From a checkpoint of a small transformer trained on Wikipedia: 14 layers, vocabulary 1584.
Each number is 128 + 24 x the weight over its row's rms, rounded and kept within 0 to 255. Layers, rows and columns count from 0. The size above them is the row's rms in percent of the matrix's.

# layer 8 MLP down (transposed), 256x128, rms 0.121, rows 99-111, columns 0-127
size [ 92  98 107 114  88  99  99 116 108  94  86 101  73]
[[166 147 116 148 149  85 138 145 150 110 159 112 116 142 158 147  58 114 167 126 106 115 110 123 126  96  97 161  89 131 159 101 133 149 126  82 158  83  77 117 155 149 140 120 113 145 129 144 134 176 106 132 106  85 132 120 129 133 149  98 108 144 126 143 145 150 172  89 165 136 118 138 130 109  99 155 114 106 152 147 133 116  83 135 120 166 131 132 119 125  92 167 154 103 164 144 129 140 125 138 147 127 123 149 150 138  97  63 136 104 146 114  81 124 143 122 127  99 140 145 123 131  87 117 136 131 118 152]
 [138 136 139  97 140 119 166 158 126 104 184 156 125 114 170 119 127 102 107 117 139 120 110 153 129 136 111 142 116 168  89 171  99 150 125 144 102 143 153  97 129 114 144 139 145 121 121 131  98 202 117  96  97  92 126 171 149 102 151 130 103 115 111 125 135 109 155  88 174 150 143  75 138  79 101 146 152 120 135 159 175 135 119 129 103 124 143 152 117 135 114 137 111 149 108 118  91 146 176 122 107 128 117 106 112  99 143 144 112 140 109 118 117 131  92 140 124 178 129 136 103 131  95 130 130 116 156  78]
 [129 148 136  90 109 119 116 135 117 131 126 158 105  86 159  90 150 160 132 127 167 142 130 154 178 107 145 141 165 132 170 191 131 130  98  90 123 121 120 132 148 115 111 129 143 143 128 116 171 109 104 148 147 111 142 173 142 143  67 103 128 129 115 132 155 125 152 151 131  87 154 143 109 110 108 152 140  98 107 160 103 104 139 158 111 144 135 120 167 152 155 110 145 129 119  96  88 135 146  96  71 127 136 109 140 118 117 149 109  83 109 157 129 128 125 168 103 139 119  94 116 168 143  73 118 133 117 122]
 [ 97 106 146  93 118 137 141 151  68 103 151  99 130 131 115 108 156  78 154  84 116 116 121 125 158 109 114 125 173 120 134 154 120 145 116 121 118 161  67 125 146 109 137 120 126 107 176 118 108 154  86 161 127 120 136 139  96 165  92 159 153 113 115 135 116 142 111 132  84 158 108 162 176 131 141 158 124 151 108 146 107 159 136 145 166 149 135 132 117 146 113 170 137 154 116 145 118 153 109 125 100 135 137 114 164 136  85 102 159 101 146 123 111 121 118 149 107 113  96 123 117 180 107  84 107 157 127 137]
 [131 122 115  61 171 169 153 171 108 123 124 154  72 132 189 112  86 163 143 133  87  86 149 144 132 139 115 147  96 146 110 102  79 143 121 107 147 106 140 110 127 148 157 116 143 124 128 131 136 184 136 121 106 159  81 138 130 119 108 157 160 154 176 114 161 147 139 131 136 145 142 134 124 119 100 110 142 107 124 130 147  84  86 139 111 102 112 146  83 121  96 139 132 143 172  91 125 130 122 127 143 141 111 145 128 115 111 128 145 106 110 117 115 113 110 130 120 168 124 106 152 169 145 109 117 112 142 145]
 [141 122 123 150 127 131 117 167 147 121  82 136 124 175 118 145 129 124 159 160 134 133 143 101 131 166  85 113 120  91 106 148 111 113 150 175 136 145 136 109 145 129 158 113 104 125 150  93 149 107 103 144 151  82 176 143 119 126 147 156  83 136 149 144 151 150 120 118 145  92  91 120 104 115 148 112 121 142 106 127 130 112 110 124 114 110 149 123  87 115 108 118 165 163 126 116 103 119 136 146 136 110 164 123  91 155 156 152 178 157 117 121 139 102 137  93 147 147  99 116  88 170 107 140 157  60  83 108]
 [157 129 150 158 132  97 106 141 119 124 150  52 125 146 108 130  76 113 102 149  99  75 117 126 134 125 152 126  72 152 103 166 109 132 118 138 113 115 140 124 153 121 153 129 129 126 126 141 172 115 135 135 117 140 121 124 178 120 145 101 105 159 101 142 120 126 135 132 158 106 148 119 113 122 162 159 137 172  47 130 149 104 138 113 145 106 135 131  92 158 129 154 130 115 143 148 159 142 115 119 151 146 111  81 107 156 140 131 119  92 102 132 126 100 109 134  69 145 147 164 141 151 144 104 175 140 125 130]
 [144 176  76 115 109 178 114 139 148 124  99 150 118 109 157  87 169 115 183 108 106 109 169 103 111 151 116 128  63 144 151 126 113 143  56 148 149 111 108 179 114 121 154 116 152 142 158 123 134 148 135 145 126  87 150  93 112 104 169 111 135 127 138 121 143  91 151 132  95 157 110  66 115 117 154 151 113 112 157 108 131 134 128 156 131 121 130 130 136 131 124 108 106 129 127 140 144 136 136 140 132 118 158 134 122 136 109 150 137 144 119 124 156 134  91 108 134 108  87 151 123 169 128  86 127  96 131 132]
 [116  90 117 122 100 160 150 178 150 115 136  68 157 129 101 125  93 141 149 138  95 154 132 128 126 133 138  83 134 100 127 165 128 132 116 139 112 106 129 132 131 132 111 127 108 106 124 108 143  97 160 111 126 141 107 150 145 145 105 117 157 156 145 120 129 108 134 128 144 152 131 129 122 161 133 132 109 130 120 122 156 121 119 151  95  44 135 110 155 178 135 128 205 116 120 157 169 128 165 104 143 127 155 128 158 112 120  72 116 130 135 128 131 100 109  49 126 152 131 113 119 149 119 112 131 125 112 177]
 [147 105 102 120 141 125 144 176 117 150 128 138  72 122 123 122  89 147 132 199 171  87 152 141  90 120 131 111 104  97 119 114 137 140 128 100 132 148 130 117  87 116 133 118 144 139 142  91 166 131 137 113  94 147 122 137 135 148 142 146 119 123  92 147 150 128 165  95 117 103  98 131 135  83 121 174  93 135 117 164 161  65  96 142 121 138 139 128 153 120 145 142 114 142 145 170 100 103 138 139  99 124 178 163 158 118 123  89 111 161 127 108 137 129 107 103 138  91 119 162 129 100 141 116 127 136 172 131]
 [123 105 140 104 114 139 136 126 147 157 151 126 144 114 112 146 143 127 111 138 126 119 154  88 146  93 138 126 133 129 132  97 168 125 174 117 128 128 163 145 125 139 160 127 127 165 146 149 140 101 132 112 133  97 129 123 134 155 129 130 112 144 156 183  89 144 131 143 106 122 121 157 146  93 143  98 125 145 109 103 132 114 175 105 122 138  96 159 106  99  85 173 111 125 135 130 143 143  66 117 178 137 131 149 103  93 124  81 122  83 121 142 146 125 114 128 156 140  86 107 126 184 154 119  52 139  94  89]
 [147 124  85  78 195 166  88 150 166 130 119 144  83 106 114 114 109  97 135 158 121 123 142 146 155 124 127 121 107 153 150 117 129 128 108 102 125 160  94 155 118 173 119 107 152 142  97 139 144 122 114 139 157 127 143  96 160 145 163 117 102 160  91 177  88 126 108 128 128 126  92 128 128 104 129 144 160 131 146 150  95  92 142 115  96 135 143 107 102  83 128 116 145 156 135 139  95 145 149 105 133 104 151 182 116 123 125 141 123 172 152 106 124 110 102 140 116 171 135 115 156 151 152 144 127  90 135 107]
 [133 168 126 142  91 100 141 139 132 140 151 158 106  97  94 102 151 107  63 140 117 135 110  98 120  97  96 129 131 164 146 120 102 125  98 146 163 108 136 155  94 163 162  98 156 137 128 136 116 113 148 106 142  97 160 149 102 140 113 154 141 166 136 117 112 111 158 104 124 171 166 140  76 134 172 144 141 125 104 133 100 110 152 136 150 102 138  98 124 116 131 112 141  73 154 127 138 135 134 148  79 126 134 113 126 175 114 120 117 137 131 122 146 104 133  99 174 157 170 169 122 162 120  96 133 138  93 134]]
# layer 8 MLP up, 256x128, rms 0.132, rows 100-111, columns 0-127
size [ 97  99 110  93 100 101 112 105  97  88 105  82]
[[102 126 114 152 134 126  87  72 132 124  84 119 131 123 129 145 125 107 158 143 147 173  92 109 108 166 160 128 145 127 158 161 156 132 145  97 151 104 122 123  92 113 132  89 115 129 125 133  93 117 155 193 101 147 148 124 152 123 109  89 170 134 138 136 115 127 122 131 109  95 166 141 117 149  91 121 127 125 101 102 110 146 126 139 144 104 150 111 104 128 149 126 144  99 134 139 138 149 101 123 158 177 123 142 142 166 155 126 159 137 125 144 100 137 140 127 134  42 147 100  89 128 127 129 109 126  72 166]
 [ 85 116 116 118  85  96 100 129 104 107  99 115 134 148 135 129 151  93 120 142 130 144 117 115 126 122 117 149 105 107 171 129 103 104 125 101 144 159 143 130 122 118 142 167 167 148 128 114 156 129 168 112 121 143 122 116  97 125 127 152 141 141 158 154 101 150 173 104 122 177  95 120 107 127 142  95 141 127 151 124 171 112  97  98 114 168  89 120 111 110 117 139 144 145 106  93 135 120 168 201 172 142 104 106 135 129 160 144 165 143 129 103  91 111  81 168 122 128 115  86 134 100 135 135 106  80 136 142]
 [104 156  86 164 131 125 143  95 140 130 158 129 135 131 148 123 117 169  90 129 120 140 168 130 150 158 173 127 138 135 134 170 143 125 148 128 137 121 139  87 128 173 140 150 139  65  88 142 124 120 139 127 145 164 144 175 180 118 100 125 136  72 124 118  98 143 137 162 141 113 123 108 116 119 126 157 150 134 138  66 100 110  67 136 101  68 138 123 109 113 125  72 131 127 152 105 134 129 141 115 152 157 132 105 123 113 133 143  97 103 142 117 156 106 148 147 116 141 120 142 131  96 149  91 146 115 123 136]
 [107 172 103 136 156  81 110  77 138 140 140 146 124 120  67 144  72 135  96 126 157 194 134 120 122 141  96 146 147 124 139 171 152 108 129 146 119 147  97 126 126 142 121 132  89 126 132 127  99 117 132 157 122  87 137  96 109 111 144 100 118 132 106 106 132 110 123 128 110 115 136 104 140 148 113 118 148 142  85 140 143 178 139 140  96 138 146 136 151  92 159 136 118  90 132 125 149 160 122 149 138 154 153 130 164 155 118 119 125 131 177 164 137 135 103 120 160  95 155 146 152 104  84  88 169 122 123  93]
 [ 48 120 157 112 105 135 137 121 149 154 140 126 141  98  84 120 155 168 117 158 138 155 110 153 121 163 151 149 118 140 138 151 134 133 108 106  82 174 150 116 113 149 127 119 127 115 115 157 149 102 144 119 131 142  57 132 129 111 145 110 141 139 123 111 121 146 147 167 154 116 137 127 166 133 153 141 137 142 129 136 107 165 141 111 155 134 110  91 149 148 161 139  90  95 120 120  98 142 141 106 137 104  92 121 127 117  95  77 128  99  67  99 143 133 124 125 131 103 190 115 137  93 158 107 133 123 159 141]
 [140 128 149 175 115 177  88 127 136 102 133 131 167 115 146 139 136  79 121 101 154 114 107 144 104 130 118 145 139 123 154 184 107 111 157  93 123 152 128 119 126 146  84 137 131 112 162 101 153 100 131 122 105 137 129 153 137 135 170 132 113  92  91 134 135 127 111 164 117 152  92 146 117 141 101 104 105 155 149 103 115 139 141  90 177 159 141 118 137 114 109 131 150 152 131  95  75 137 146 124 131 148 159 165 140  81 113  98 111 132 110 152  84 164 129 135 102  82 100  78 100 136 121 136 104  98 130 131]
 [121 143 139 137 165 126 140 150 134  81 128  95 110 171 148 156 102 114 105 140 150 160 155 124 101  96 128 142 167 126 127 186 156 145 142 101 108 144 130  85 130 132 138  91  94  84  82 134 123 127 143 131 131 125 105 170 151 103 113 105 117 111 139 120  93 119 136 168 131 157 143 138 145 145 113 103 139 124  96 113 124 148 168 136 137 155 163  84 110 126 124 163 125 127 101 136  95 142 108 143 135 195 147 107 120 156 121 124 133  79 130 122  98 167 177 126 108  99 164 101 138  89 103 112 157 112 117 124]
 [114 180 146 148 143 108 140 129 117 139 122 121 165 148 155 114 129 130 125  84 151 148 107 108 134 141 147 143 108 106 157 143 182 148 160 156 136 122 127 190  82 170 123 121 107  96 109 106  88 125 134 169 107 116 142 138 115 107 156 134 112  96 108  80  89 155  99 117 160 146 119 123 124 125  87 144 127 145 151 124 130 165 150 139 128  94  84 105 122 118 115 127 148 113 145 121 103 146 149 102  94  98 123 165 163 161 131 139 144 123 157 122  97 102  91 177 120 109  94 154 102 124 141 169 110 116 130 105]
 [121 152 153 130  85 137 105  93 181 122 104 146 150 128 138  90 165 110 126 103 145 150 121  93 168 136 129 128 131 170 166 123 172 152 124 141 138 123 125 114 152 145 131 140 120 122 148 153  95 186 117 134 136 109 100 154 147 133 125 140 111 105 160  84 105 148 115 170 146 139 157 123  79 127 106 117 128 134 151 118 136 116 137 124 142 111 144 126 108  83 127 173 104 131 134 110 136 123 131 122 196 140 110 152  94 107 134 127 124  73 120 135  64 123 135 144 156 149 123  69 126 118 110 149 131  89 126  89]
 [145 131 142 134 117 126  86 137 130 128 115 112 136 125 125 129 111 122 131 112  89 125 143 161 143 149 161 137 112 104 136 142  70 145  85 134 114 158 112 120  95 105 128 101 147  79 149 130 142 181 132 135 129 165 127 149 150 125 132  98 144 128 113  96 120 136  99 120 137 128 143  85 121 145 167 114 141 125 102 100  99 158 112 132 128 124 129 116 150 177 183 135 134  83 130 119 138 135 152 151  54 119 142 167 124 118 134 156 147 182 100  91 107 153 120 118  86  82 168 111 124  74 137 108 162 125 144 134]
 [129 109 165 155 112 113 138 110  97 129 126 125 204 163 112 152 119 127 110  91 140 150 138 106 141 121 121 123 143  95 118 123 122 149 103 145 133 125 158 118 128  90  95 111  97 123 145 154  83 111 136 184 102 150 104 168 102 126 107  88 141 107 158 117 107 103 189 132 127 132  91 109 150 145 157 114 140 143 118 130 156 146 105 151 158 126  82 155 156 186 149 137 120 137 108 119 146 131 132 153 145 126 142 158  92 150  75 105 148 132 118 150 143 127 183 119 134  99 114 126 107 120 115 116 178 123 117 127]
 [105 110 114 116 150 171  93 133 154  84 117 113 168 116 175 150  89 111 144 118 139 126 148 128 109 178 138 132  86 125 130 112 121 173 138  91 139 118 111 121 117 133  92 149 122 122 111 145 127 103 124 124 108 178  53 130 130 130 164 114 104  92 113 178 121 141 128 166 148 112 122 127 136 158  83 133 120 126 135  74 127 136 151 128 101 139 114 126 129 126 138 149 111 173 103 141 132 120 109 152 160 147 133 144 127 130 117  97 117 150 103 154 118 149 138 148  87 101  92 106 142  85 147 131 186 102 154 142]]